Weights of a small GPT-style language model, trained from scratch on English Wikipedia: untied embeddings.
Each number is 200 + 20 x the weight over its row's rms, rounded and kept within 0 to 999. Layers, rows and columns count from 0. The size before them is the row's rms in percent of the matrix's.

# o: layer 3 attention output (transposed), 256x128, rms 0.168, rows 101-125, columns 0-63
# v: layer 3 attention value, 256x128, rms 0.179, rows 102-125, columns 0-63
o101,128,195,220,197,186,186,217,203,198,194,186,169,198,185,162,200,192,196,193,199,206,207,214,189,199,216,228,207,231,195,200,190,227,200,211,187,192,159,203,245,195,187,221,227,239,195,205,203,206,143,236,199,180,157,177,167,235,212,184,207,221,202,220,167,201
v102,121,198,198,215,201,196,201,213,189,191,183,230,204,197,198,218,194,181,209,216,210,192,218,222,201,176,212,181,186,217,227,207,193,180,208,186,223,182,188,201,180,207,210,170,237,197,193,254,200,209,182,207,155,233,216,226,191,215,207,222,191,200,191,201,210
o102,146,199,213,176,178,217,225,201,210,224,212,226,199,195,177,201,203,193,218,190,183,202,163,188,185,186,150,197,204,228,190,202,144,184,214,205,205,259,224,209,205,241,174,194,137,229,195,183,194,228,226,195,169,191,206,224,185,221,215,213,176,199,207,227,200
v103,128,225,218,210,202,212,195,176,178,207,203,195,189,215,182,228,210,197,192,214,223,197,177,183,193,195,230,205,204,201,196,198,184,196,196,229,207,175,177,197,223,229,210,247,207,211,208,155,188,243,165,226,161,186,189,183,187,205,223,182,227,223,198,198,203
o103,148,209,236,199,208,196,215,207,192,203,246,186,232,169,220,201,203,265,198,205,229,208,170,182,220,206,170,168,186,225,212,225,187,223,185,218,200,201,170,215,148,186,223,204,209,191,183,180,182,189,184,191,209,208,217,244,200,194,190,164,238,189,184,201,181
v104,116,211,213,190,206,152,192,177,205,224,207,206,192,213,174,178,208,204,207,206,170,176,181,257,207,198,227,209,220,197,186,200,218,223,216,228,208,181,195,218,179,188,194,191,189,187,245,164,201,161,227,209,236,135,179,220,186,230,196,215,194,214,196,225,194
o104,137,190,221,213,205,196,148,214,197,196,189,204,234,209,219,189,225,176,189,208,245,210,199,189,197,227,202,172,242,199,199,248,213,162,184,203,213,203,209,209,231,201,202,225,235,174,183,228,216,156,214,217,190,178,227,183,184,159,194,222,200,192,224,199,177
v105,110,207,198,188,228,188,222,183,188,178,219,197,230,205,204,185,185,195,215,228,216,194,177,217,169,187,178,189,218,245,218,175,173,173,172,257,214,225,207,209,231,226,181,228,232,198,207,222,197,184,214,196,217,182,174,237,205,241,208,197,202,214,192,226,190
o105,125,205,187,203,191,177,192,215,212,190,186,189,201,207,186,199,212,200,221,220,185,215,181,202,186,236,191,170,203,195,207,209,135,200,196,210,230,225,210,172,196,174,221,192,199,181,185,204,177,210,187,217,208,179,165,235,185,179,195,221,163,151,204,254,217
v106,134,214,199,189,227,236,212,203,185,202,213,214,215,202,191,244,211,206,214,216,203,230,188,211,191,183,198,180,174,207,243,183,163,206,229,197,186,205,214,195,207,178,222,175,175,197,194,228,211,201,175,167,184,245,201,226,237,214,228,207,195,194,209,195,203
o106,138,213,212,183,197,188,197,212,194,199,209,204,212,196,184,210,167,193,197,202,163,180,233,228,187,190,212,207,190,191,194,201,176,182,244,156,204,201,202,171,234,208,169,164,159,211,214,214,219,221,235,216,193,165,220,208,190,212,205,196,188,218,186,231,149
v107,098,188,188,181,177,232,187,199,190,181,171,183,193,237,209,235,183,227,215,162,198,207,227,199,194,205,228,217,217,193,196,254,179,189,172,189,196,228,189,202,202,193,211,198,153,200,202,163,183,222,210,231,172,195,208,250,189,216,228,212,172,169,183,199,180
o107,104,182,200,213,196,228,186,196,189,195,212,166,190,190,188,193,197,214,217,216,207,224,171,172,202,198,222,183,202,192,193,225,197,178,183,210,175,180,224,228,183,204,197,239,196,201,182,220,208,171,198,187,203,226,214,198,255,203,224,187,184,186,202,214,179
v108,105,189,214,177,206,212,238,215,201,197,215,161,189,154,176,176,215,185,216,203,195,236,175,187,189,202,207,206,250,169,181,193,196,183,163,205,171,205,202,173,210,171,192,212,194,196,190,227,214,201,210,173,184,190,196,192,236,162,217,212,253,200,197,173,187
o108,113,203,196,184,156,148,225,211,176,211,183,192,180,188,197,212,204,209,169,189,167,192,215,208,182,194,220,217,203,198,206,147,216,192,205,177,201,155,172,158,224,210,208,176,230,209,232,207,196,199,222,192,219,168,198,192,210,211,201,202,231,190,189,193,219
v109,102,206,177,195,207,187,252,225,205,209,198,188,201,186,168,187,195,190,218,225,200,206,173,198,195,195,216,196,196,206,194,171,189,169,195,219,187,184,207,176,196,219,166,262,188,170,163,231,172,221,180,190,191,205,190,184,208,201,221,197,200,233,214,197,218
o109,113,183,184,214,178,149,180,207,188,223,212,217,213,208,201,207,199,238,182,200,183,221,196,204,183,187,196,181,183,206,193,192,162,204,198,194,219,210,168,183,205,195,201,193,215,234,210,200,187,205,205,187,228,161,202,205,205,205,200,179,215,195,206,222,212
v110,115,206,199,189,230,206,212,222,195,199,207,194,190,173,185,198,206,209,228,191,191,198,157,228,220,208,209,211,192,182,207,200,210,191,219,203,209,197,208,182,212,173,220,195,144,177,232,234,205,191,184,195,217,199,212,195,229,179,213,187,205,225,214,196,229
o110,125,198,219,209,201,189,192,196,176,179,199,174,227,189,172,219,203,181,177,206,182,187,244,237,224,201,249,211,211,192,203,182,196,194,204,164,228,184,171,206,230,199,189,179,223,191,232,222,194,174,221,199,213,152,218,151,209,215,195,190,249,229,223,192,196
v111,107,205,191,219,194,185,210,204,197,179,202,199,203,214,218,220,196,183,212,182,225,184,233,203,177,201,226,189,193,245,201,215,197,178,184,184,209,215,202,211,207,217,218,184,246,217,225,185,179,205,184,259,175,218,214,222,209,195,222,185,189,204,187,211,186
o111,106,208,193,229,198,247,205,199,194,213,224,177,202,206,180,188,219,181,226,202,190,214,169,179,199,215,181,186,208,233,207,210,155,202,195,223,197,219,205,213,184,209,188,224,160,192,177,182,188,200,182,189,197,254,211,254,202,187,236,198,200,194,201,236,198
v112,137,217,209,191,196,189,215,180,226,202,216,195,206,201,184,166,204,191,183,203,185,231,221,201,189,179,235,194,204,188,202,225,233,198,160,205,197,190,176,205,145,208,195,196,231,206,191,189,213,204,206,203,185,146,180,179,176,201,219,235,213,193,213,223,170
o112,147,201,188,221,146,180,184,215,193,227,195,213,193,209,233,206,199,206,196,171,221,212,162,165,160,198,188,195,188,197,204,201,243,146,192,201,198,191,193,169,207,210,201,204,214,213,181,205,202,209,234,184,193,210,248,213,199,170,221,211,193,186,184,208,200
v113,115,218,197,169,189,228,187,228,192,169,193,173,179,188,183,226,206,200,173,217,205,211,192,169,199,212,159,195,230,186,204,190,189,185,202,196,223,177,174,208,208,185,161,222,189,178,166,248,231,180,199,180,184,226,202,173,198,184,156,211,200,193,183,165,211
o113,134,201,244,165,204,178,244,236,202,208,201,196,178,198,189,219,200,264,178,181,184,173,225,231,214,177,188,222,171,217,212,170,226,223,228,206,230,191,188,183,185,209,203,196,203,233,232,188,205,205,198,207,204,184,152,182,210,226,171,194,185,198,170,178,206
v114,122,189,203,231,194,199,231,214,234,198,224,200,237,177,221,185,203,162,211,204,195,222,209,190,178,179,240,186,215,192,199,218,206,207,160,201,199,216,214,189,193,198,211,208,237,248,188,177,182,223,208,209,193,220,188,205,219,205,200,206,257,198,199,197,189
o114,141,219,171,220,179,198,209,164,180,221,185,216,174,174,215,207,225,149,196,191,178,209,167,191,189,192,197,202,208,210,192,180,199,194,190,171,195,205,194,179,226,249,194,190,200,187,197,200,188,205,227,166,210,234,243,235,196,219,239,211,225,182,193,211,221
v115,121,199,222,200,206,215,227,209,230,184,207,182,212,191,160,181,226,189,171,221,178,189,149,204,186,188,220,193,210,210,170,202,220,216,212,219,191,195,220,217,219,170,195,199,209,212,203,196,226,149,186,213,191,198,196,201,228,196,177,197,245,192,183,193,174
o115,135,215,225,211,190,205,211,219,198,215,192,177,198,205,190,213,232,192,155,178,208,172,230,233,208,200,205,208,199,224,223,221,222,198,196,178,208,187,178,166,240,233,180,181,190,174,222,200,210,200,236,213,213,210,189,206,209,208,198,214,225,201,187,200,171
v116,126,185,194,197,200,231,171,207,225,209,187,221,196,194,221,226,185,212,205,176,202,214,218,240,206,200,194,183,177,216,225,199,188,195,198,179,199,200,206,186,176,190,212,161,172,184,178,155,155,184,212,191,206,205,205,219,172,215,218,205,166,142,204,176,194
o116,143,176,179,176,233,224,167,167,203,184,196,217,203,181,178,190,178,167,200,215,175,204,188,190,158,168,210,182,217,191,177,203,219,181,208,187,168,216,251,239,219,207,176,206,175,218,193,212,217,186,231,194,173,199,209,169,206,207,200,190,177,197,211,201,185
v117,111,187,220,185,225,222,168,221,217,189,197,206,197,189,210,222,203,203,239,182,193,196,208,220,198,184,201,208,222,196,210,207,178,214,243,191,202,199,204,198,218,176,190,213,140,155,205,155,160,215,190,211,159,225,207,232,221,183,207,213,210,188,194,180,219
o117,126,169,217,195,203,181,194,188,182,198,200,177,213,195,148,201,193,195,178,193,191,231,228,207,198,172,210,166,225,215,190,207,200,186,215,161,205,182,214,236,212,211,200,213,207,200,208,199,208,162,214,198,198,153,181,196,219,227,202,164,200,178,210,175,204
v118,133,224,212,184,232,219,189,188,184,197,212,191,180,212,197,174,202,215,170,204,200,176,176,206,198,178,177,216,181,169,223,206,200,229,237,226,224,177,178,236,200,193,198,188,228,178,223,231,264,191,231,193,203,175,206,240,178,199,175,224,191,209,221,227,219
o118,149,204,240,180,181,226,228,237,205,194,183,203,200,210,206,225,200,210,225,204,218,185,232,205,224,231,190,213,199,188,202,223,198,167,214,198,251,220,210,212,215,203,204,205,198,190,198,205,215,224,244,215,180,173,176,186,204,196,189,231,161,194,201,187,229
v119,116,255,202,189,241,186,211,160,216,187,200,187,182,228,174,241,209,207,187,204,230,204,196,180,206,194,212,223,194,166,215,217,163,224,170,207,210,175,219,202,204,190,197,190,185,180,223,212,191,210,197,241,183,181,202,221,192,234,216,212,208,216,211,210,227
o119,127,187,231,208,208,213,198,229,207,198,242,175,218,180,205,230,176,228,194,197,213,181,212,194,232,227,207,197,197,212,232,216,181,177,217,164,234,206,189,193,170,184,217,176,193,181,180,234,191,173,210,209,216,192,224,211,221,210,216,191,224,197,193,242,157
v120,100,187,241,191,202,165,185,204,178,216,203,199,208,173,195,194,204,192,208,225,206,175,197,212,195,201,199,192,202,225,192,156,225,193,250,181,188,208,214,213,186,223,144,228,187,157,189,188,181,179,222,152,178,213,188,165,225,196,202,220,173,186,182,204,183
o120,111,199,187,196,190,139,175,208,208,207,205,211,226,236,191,186,209,224,177,197,196,223,204,203,170,178,191,174,211,205,174,192,215,205,219,208,190,204,213,193,208,178,181,202,190,210,201,164,206,193,186,210,193,158,169,198,153,184,178,180,165,189,205,187,203
v121,092,189,219,183,213,220,185,224,233,228,214,197,194,181,168,198,197,179,197,195,197,202,173,198,206,194,173,186,213,175,209,202,215,229,243,197,191,183,200,180,198,162,198,189,180,192,176,224,235,181,169,158,197,224,205,179,250,206,165,191,248,240,226,185,191
o121,093,203,236,196,212,146,202,209,206,210,203,238,213,198,189,226,187,190,162,173,203,182,245,245,206,161,194,207,198,204,207,200,227,203,212,183,224,195,189,198,225,217,161,171,188,214,215,202,217,208,215,219,191,148,203,187,200,234,194,203,229,230,186,191,174
v122,127,194,221,210,212,170,193,172,196,233,205,216,176,202,186,184,200,212,210,216,209,150,172,250,211,205,223,218,202,191,189,225,213,216,214,221,193,201,205,188,186,223,195,219,216,178,213,199,176,239,194,223,186,181,201,211,182,214,230,174,188,212,189,232,182
o122,148,212,200,211,193,188,186,189,208,186,229,201,250,170,200,204,195,209,197,209,234,218,153,167,200,208,181,175,241,205,193,238,175,197,166,207,201,224,201,245,178,184,202,214,202,182,172,195,184,166,201,189,192,167,207,206,199,201,191,188,213,185,224,219,195
v123,108,218,168,178,200,199,166,198,174,176,186,206,183,214,211,214,194,217,198,173,196,220,225,202,220,209,189,217,207,203,222,178,225,205,180,200,234,172,168,212,177,192,203,188,179,185,239,180,181,212,223,210,222,158,202,175,180,178,180,230,191,191,226,184,223
o123,113,183,208,205,209,240,188,211,185,191,178,188,191,218,203,187,199,211,233,208,209,198,217,206,229,225,234,208,191,178,206,174,234,195,223,204,197,158,207,212,184,170,239,225,233,193,215,201,208,181,174,205,196,211,196,173,217,160,201,214,216,202,195,153,223
v124,117,195,213,220,222,195,231,219,193,164,209,179,212,188,219,168,194,196,226,195,219,187,215,182,181,176,199,192,199,238,198,166,213,165,205,197,194,236,206,216,218,243,195,212,238,211,226,214,171,185,216,223,215,203,181,210,197,173,221,194,184,196,187,208,198
o124,131,212,153,223,183,214,202,211,207,202,183,155,171,229,165,171,223,180,224,201,177,232,193,191,178,223,219,188,189,191,200,166,170,206,217,221,206,194,197,164,194,181,217,207,201,195,202,187,186,224,177,197,216,222,159,222,177,174,210,193,158,185,220,218,236
v125,119,210,181,214,196,218,213,198,185,215,189,227,204,221,202,170,190,196,191,181,205,196,170,213,200,196,205,203,195,185,194,213,196,230,167,234,191,193,230,199,205,202,251,213,202,228,223,191,217,233,192,203,229,192,189,228,220,212,183,159,237,220,203,226,198
o125,131,227,211,221,204,250,191,185,190,195,200,235,196,174,230,204,220,163,222,213,213,176,207,216,241,221,213,219,208,185,201,217,167,210,167,198,212,196,193,211,205,211,193,201,210,157,192,233,192,219,201,197,219,222,219,205,213,203,200,239,248,195,193,229,196